config = dict(
    n_layer=10,
    d_model=768,
    n_head=6,
    n_kv_head=6,
    head_dim=128,
    d_mlp=2048,
    vocab_size=8192,
    activation='swiglu',
    norm='rmsnorm',
    norm_place='pre',
    norm_eps=1e-05,
    positions='rope',
    rope_base=43600.0,
    rope_fraction=0.5,
    qk_norm=True,
    attn_scale=0.132,
    bias='none',
    tie_embeddings=False,
    parallel_block=False,
    extras=['some layers without attention', 'local attention windows', 'paired heads', 'shifted keys', 'gated attention', 'value embeddings', 'an embedding shortcut', 'learned residual scales', 'capped logits'],
    init='uniform',
    init_std_qkv=0.0241,
    init_std_o=0.0241,
    init_std_up=0.0241,
    init_std_down=0.0,
    optimizer='muon',
    lr=0.0127,
    beta1=0.93,
    weight_decay=0.0,
    lr_head=0.00483,
    warmup_steps=49,
    schedule='wsd',
    decay_fraction=0.656,
    decay_shape='linear',
    final_lr_fraction=0.0,
    batch_tokens=262144,
    seq_len=1024,
    doc_mask=True,
    train_tokens=1221000000,
    steps=4658,
    dataset='wikipedia_en',
)
Each number is 500 + 25 x the weight over its row's rms, rounded and kept within 0 to 999. Layers, rows and columns count from 0. Numbers have three digits each. The size before them is the row's rms in percent of the matrix's.

# up: layer 5 MLP up, 2048x768, rms 0.121, rows 1017-1033, columns 128-255
# down: layer 5 MLP down (transposed), 2048x768, rms 0.0431, rows 1017-1032, columns 128-255
# gate: layer 5 MLP gate, 2048x768, rms 0.113, rows 1018-1033, columns 128-255
up1017 102:493503513506507490498502508509520490484528513492490496529507475486476478524483534468543490497525485501512487505463489440479509477530487545464477489519486475538489485488481482443455523506518514523509555537475563511476535512462466529516473490517479505537522480459504526530514531459490512503496500493516466522515517502499502527518530496468522504455514451490522491466486542533487498496492
down1017 096:481469517508517478518530506451491523505523513502501521503476517494546558516535509532572515473519505523477514472503461487505519488530540484463501499536526472523452489535519549472583510481513500504483487523467492494508501495490508481502489492529514519494476496511479514518547477527468472543475499528509480524492505529462484519502471525541505530506463491499507511538530493500458505532497
gate1018 105:466463482537505501497498476511533520472492486522476478478491507437520511471540523510491480484498504484517489474519467540491534498517500452494522508493513542512501502465511498470470504521476469488516485520480505497491493478480486515503486468505515494502490491454494490509500438499490541454518478502475570503491493559530521508513463529506497465487516499556542531526505511509495531529475
up1018 103:545554544488545505527517496507509480504497498488538456480462475496499493489482490494518480480493474496521523515508524509529471515491485533465515502524538490483497506494507506511490472538505495520497520441499492526468442518481506490511555540544534510463510460504501490520517512552491541513523518477485473478503540521471527488524530494478476456494527510500491493518501473450503524497523
down1018 106:492499506492458469464465468554525512504526483472528515490479466515470478521502531471514530511513507493495533504547530488498471517507480455493509503509512461509532503484485533515497447468527508568503547470527498527493517492521508466515506491481512564556530509479522525486448524509460544444479543488480469496462514482511525508496520525513506542495499497510479505507510518450503524526522
gate1019 098:518483499504458491470545485497473483514517491529510500549503492482510508456492515518499505482534533454499533488505496512493491471479463479515560479509464474477504492493530524481445504547475493571501483546533473500522534516541501481499540487502470439470523487536466468476518440479533542490530497505514496519480511518515455517504496541492513471503479495488470513486504486543490468466495
up1019 099:440515500498508507498438465454474524511477505452501516484478467503476496546546531483531462501468479524479520492487509496535525503520481513473504544506485458484514517480498475489551535507494496492503501495510473478497478504513490529506500498524486544536462498489528519487483525524518440484471496508519525440512511489519500507486516474532530478504539478521487477534474515463530488518497
down1019 096:440474493512488511506501492492525568514520527530498487489524511524482503491493508500493501481442456481481468510513503468521490520502500467493476564502523475467509447495505527485494523537513495538514504488523503497500474466527474487486486472523479464511512500502462537506505551511547486501518482508497519469531494488539505527500508512498452480509483449565483469494484468477471476529533
gate1020 099:473488527507527507515444528545540500490468518508514498493469498528470509479506568525495484527523497504517494448471455503489516520512486508451489490501506528469524494508455491487509535495519543525511524506486507536490487509500520502505513503480518510456523524477502576495514543510519500524529478505468498483512534496529491496484496528528454525504486485479541471532500505513522530496479
up1020 095:496522489517483513501534537502492474515501572494499497524492503470499472519487470500503544544498476515514507514502533479467485502495503502521509522548484521540457504459493480554526459500497506492519477535467461504480516519530492528504518514490470500479491456527488552538447504506497481523522494484503518466490524500526507529479518480516511518442472508501532508474480501484502510490463
down1020 097:517497529468538504501503521492481471481508528494497551498503560491483525512486519486501480504523470492472501493474489449507453497515490478473469484529529526481489505474486504502490474487485474463509486457496515453507492463489502582491481508499489479520483454481516507487522473496511477479530506486471491460501480465472466427490554494514477474509511502463475520526469509481495516482481
gate1021 103:516494500495489463470506491507508495508506535499458511488474538503564480507511486506520533521503506498516500500502514525525521470526480487536536496481511486515491527449488495523486535524511496522497494464482498571523479519531506451528462525521476522476479495569485509500539487485500531557493481513489504489520467494521490486506481492502467515478475499466471531514462494529473439499483
up1021 106:494546495548513491480489500517480484492514485502518458485491447463536450488533504494548524509517509504511496478510488498541455574505500486471510508483458483480485507506507510503466515542480466509550491512521483542522518490515477501516509500479505485478491515520497475541515512486536547523520489529479518531497504516479483489540515514533463535516487498482477501491497518521508503525480
down1021 107:473508457487510514500516478509449535497445486505552462534499525449536496483517487537502567508484497505483483493449477515455481508493509511497480551452502545478445467475475471511473466480471455521495481496460485506466485496523505514552475507511521480497533515506496482523475499463493472450513520475508532541519526539496491496505540491543486499530476479529518506511482542547433486496524
gate1022 098:500539491484475491509513516488505498538472468488451507497514492481482509527567531511484458501536511484507555505537554489467473510490445487466490524492469515475485485488518488532508512507486518475495479429503514508505515485490493530457504485523505467469494506522503490492511487489478528511506531492478465457506493509503513516485494533504524577494523514513532510468487477480487523516498
up1022 093:511568506487542472462489474497455480514532478505477512451504521484466493498523500518485509487496504506479522495490531530503517516531503502513483525507504517516484499512530479517533508501506487461503494520509467509490494519520522513449493521504508531485526498501476488498475520468482498550532494483465497506460520505504496556500523508509558542493561541523507518486504482483507526453466
down1022 093:530474512517487510511495505489517473503485493513473490481506487523531435538580495506476531547507532458495547456543514496462516517555478517502480513534508545499478480508485487540510503511541502497507497534505492478491488487487496502457534496479535512554512482499496536509531457444526531496555491489481477484455498541487543501496503513484518495537532472479487473503491478510489526435512
gate1023 101:502481497506489490501496471500521490513466500510479530488484520530474489511499520483536524566475452522529513571542506502467503529470507453489484483520518500497466501490470510519483478507447527478477465521509489479491504497505505497447513512486489520492492490529517495522533485514502525493527484500488513468440526538522456484487522500439501527502523523543503502495535494447471541458516
up1023 095:474477495457472541548505510482474565478465501522520541449497531514478506467499492492517512548503455528465504520483539499499508477540496508496483484491490540495506500499491490496535528486471521498500512483477491521505468478476517483510503503481483527495529515516522534508468460501481508455496525491445471501505522462504466466513480534467505514505495557538503537494539515507483508494491
down1023 104:450497465468524510510488491494464518525495511495503533507515492492441503523519512513461510460543537465505514481485520474485480512503534531534473488460456491474515512509513529514503514517506525519506505428542510542473473489516540452513482521483486508502539462566480566515541520519468528506507524524488498484480544513508527514505465504537476552480513454486461477481483516504516483442494
gate1024 097:512481537520471520540484485515521515519512487478474517498486474485505501464526513522462505516493531511489499487483489473469486517483520505473467460506460524487473556509498519508461524532503508472490497464505502485455445503476511537505513511459475504512510525496473474526452498512503550454467520530488514528548530513553554514546526506480517477487484504467477462511495506454519466459546
up1024 094:489528473521489471514465493514540554518503527464491492519483501498519522542481430474487470531521526501516490509480495514464489489496505521504489476480519485477505518530490501534517523507532421495535481514563471513466512518484504572485458546505477539481507504495479480531494510466463530487516531493444510514442509476456485488478487472471501498541475544509496461473472487472542483522495
down1024 093:519530484447498474491501522489499481529520498468504516522481474481455505530488494495506485475546458505507511479553504545534493457448541489497507517454495499533477499532499558496497484507542503492543495545520505471486503562497495498474520543484490510474501491506495461514514471504472476529455515471476506497450515503527516486497495505498528471502493488528483507493496462514491495492477
gate1025 101:536550501478472509486473500518479462485500512534566534486524522519480509501481470464499485454530510522480505528460480497490473473505541515463523502508480511548545493556520490529489453501514517494513501498511521465466463482473438494499501508529534473515490523473506524487512544519470482506483503483471523485455509493478467479503487519499497523492507489538487494452518510494522485488546
up1025 097:483490506506528491493516499502495554518545535505489509468478491504478493486460515528539483485472499474519473468488465476465512574494470494525462485491466455459492483535516489521491513499475491474479493498467514544516534505520504535508494502457509468515481538504468494492463457505449494513475443500523481535450493496502525518512432511498531486507480522508481502543496498545446505526465
down1025 102:498492546446477499505485480502471500499494466490483493478520527518501501455519484497477500552488485464476442454498490472492478538520494494528476457520477503485490494504505495495515521516483474502511523475492508461492471525509563493508474496483474498535505529511528520470547528469516482579536490530471451517553506535487559500464509527499525524487461499492553538497503491519516533474476
gate1026 097:488538512489491501522447507532492491497498488534527505465487540496484501532483470525490475545569516483517492473513544508513475500480506564511470467492531530560495467484482505512548503523500517510526522469527518478491519492492515492505492491534462505470464514481544499490537495479520506515467482476453487528453503535496533487471482501488506504499492497526527485532503506519526494529495
up1026 098:540478446518487466502512462536524495481509473499531491512504530481518478491488492467499469478520518472489481496478502453501518491528527460461513512514577503512497525533514482476499499538520478484533480521516483503533536529483521495546514515503491470515520480483484505485507504497484568570532474468540468520482486522489482485502480482516496528461500502542480508500504494481492482508500
down1026 097:498470488497504538466521530536519548475537538561491558491558528505469483490463539515453457504535523490514518467483492537459491530505519478520520513509510544500491529531529481482530518495527479529498499516498504501553533522529525467531501503495517503511452516459514489501541494464482491460537484492481489497513483524485501532500498511484507514476527574537478483506500528478549475520488
gate1027 112:459517517501496481530501521487515508510486500502477514499496449493496537463523499469486502490513512495495482485508524523466487541481515544506460453532501457535575476469517493473504524454510494491502504517487535515471472521555480535466514490527504491516498509520488475500502505496508463465488508474464523458510501500491499526495482468503552534472504483508475548501497486510498454523484
up1027 103:483488515486471504493468521468534514454493474514496501501520521492517511473505528462508463509489445525528434456487502504527488512479494486503452521503510480531514482514472500453549527524508499504533503507475521486462491503474529573517520519494540543516514498507520478484529487508522507509479496468477495508481488471520496488475492475517515482439539504489511565501444527481474496529469
down1027 105:499491507526492487497479484493499515532495512517554519525487508563538481474497503533475443511530498479511464505519449481486477524506490491490522513527466492543534478443469497493514535472526513530474461520498507524469494500496541484485470490514453495483491502489467505480506491472500494490483509497510477518480490503505493470498506495502523502483518475495539476491496494530520509587464
gate1028 086:450543513538541472487486536527518530503493541495515500504543474546513524471479509507496513536523482482458470505476478500498503479503534467481500518484500512488484510484518509487482456513509486542497510475498519516534499512488514497535462510522495493550494528498515525494536493545497500494492478469492499536520496522434523509517488523538540515537486447483498538459513480515550505512503
up1028 092:486521517463509524472496497542496547508503534507464517463511536479485516437479510553482493469438503472476468505511484530461493473490481499502505518482499486490483481516545489494510518503473502517504456458547523514483495500447487516491503438494495499523450483490491549489519500488525483484523511509504498487530459482501517485476487515467502509520529511507466484496518524527515507477549
down1028 087:502509515508474479473513541490489503541485477553451481450489533494476515492530510479518526504524507533519561533494459555534396481492525512525496504499498513482544548516534534526517496444476487508499502477503500490498515493491526487488518547509487515489539486495481509484495501512550560490512501455534536508487482506508494542513523519485524509517484566493476464486456493502502488531470
gate1029 096:494478492489532515499510469497519519481521533527509506520519515505532512474467509466513491447490519484497474489530532543537520479502536491515521462486494515512501522529515517488504543467536490516512493518478478542514466475495511516483515523483484450508506514552516503520481483470492509528493471492485511466497510488529513492492490457470540534484523516534484500507458507537507497507520
up1029 097:510487475478556477542472455475488532504495454475496528487434506468518486473504486503523513508518502465477490516512515514489525487580471538492502490495502487482471500528497482550528499512470506492525514468505443542494497476506520494469550497498470533509532548519538500493519510512489504476514490506508525484508462500482520498479538457507545526481528464514529508480494545495529526489515
down1029 099:483501492507506468505466484523469522522528488510510498529495521480504464499493537493515474483503541473469452514485547506499516551512505466481545485465525468514521513520519482566491503507528459451526484475473517514448456502537517474483513486477483460513509494496496532517504483482522460522542515479521439484562511509488504480467481501487530491481490474505488498533518435509489471511520
gate1030 104:495488456487477533492502492517462520455485493495536490521512479524468537499506540534550454512467492479465478490527514514508502516514546508500470523469529488510502474498507484497521503499488521459486472515516499493486467471489541500532493515508478461530559474532485510530529503494523509526542489486489477448488529503500515498471462510480434503450467515518522483502517502496478467506475
up1030 094:512503531487482531477532507479517502465518522548501454453524479485486547491516481491518483477512460512500472493535525498553500509493492503512498502493500506507507504493497522496501520507513553470478485438488470519498527498536499499443525527526553507487482480516507511458497502502505523495530453535516516525456496449489489542472506463501497527509461492534517493521527496475540515517504
down1030 101:472518458498498534459493535443528467514499515514505493520502495509523489505533487501510481498503474537514532508521504489478549531523499510474496515571478460521497475526511482516540577505547529505480492469491466523502537492523472494527517509551571513496484470523477499521482502473496543524495461485494472560475476489474512490526510514495454461522495530522524503484498506493511488509502
gate1031 108:495497503536490529474508466463507519474491506493488489497507508520502501500534459540502496535492490493552491492504484512468489479531469485509489485512480440443491523489502514532482567491505476508503492514459507495549508485523565524501523522549489479507528532481477487487519578486466524497516525515462482504516460518482518533485480505509508514477503497455508499492438465495433445471503
up1031 101:476498468474490496500498505541465482520465518530464471515481525529451498447513495501499502513491488504524494484495491497509527511494529517486517544504476506503521441522471506547507492486531493506489513521440483504484486498522506526469526565496518480495555512491487464518505493487495494452498496481496532504544476504520494552489493494511493516498489487466500547518507508477488514429519
down1031 102:498502521496506530456499526479501517471537491481504511455500510538489468522513538499446517514505521515542506490506534435528477486522495526500493503503505484513546477496524468565517476498516523486525510493481480509509467525459512508501525504466559495481490478517493453486504522482513524551509495505517485522471495523492501534510511480526558495517456527495514492492523539499506500479537
gate1032 109:485506498490483528515467510493472506502495504496514499499535482553511477508508460496491531509533533512484477499429499517492488480519454493490483528473519503476519501505508500471457553476506517502491508507469519522485508479502554512483507488491489494522473487542484493487518492494522490501526491510489526496477493494529448524536524501536494469466489526511484515458537499475507493520515
up1032 121:526507491506527482483502547499498514502551512514484508524531443479492494541485484498555476503508460488545484472518490507492532503505474492506523466526479495503495508530486507526525503471472482535493495499471470499481487537516515479493543503475475522524507491485494489482471531509510500498469536435478493486537521488472546495528493523531504572577484502525480528525491462508492485538478
down1032 112:528502465529549487496523513497505503497507507496469480497484525479474515499536530531463505478457458523511496503535502454516486482494517550505509543486567488490503547492492500507468473525529514545501491522490451478497500559509486482518482485540470547484526477451484539481530506545491465494534483506469531480535534520532553486496455509474464478502530535513480514522486491521532511532468
gate1033 098:492482517488487472494511496470533488498491480479502508509504469481472534525502441513467509537483495525514472531462490477523522468517495488533518433505456514498540560518519488483518466523465510482492554521502516445458455483467501497488502468507504497520500484465466527511483525510536473481482512500484492472497492490540470493502496476483506497457482544570480524462466507494527499484478
up1033 096:489501508550506517487494493477503535527478511506476533504495482538512478470471574498491531488492492516467477511519509491541476539493478496503518531458515510491514534481489464455471543490497542497512482546515484513504454500510485509490505506519463463487495499518515457519482489505502494515496504466488502475511522528467503506521467502536522472527484508512442486479505516482523505483476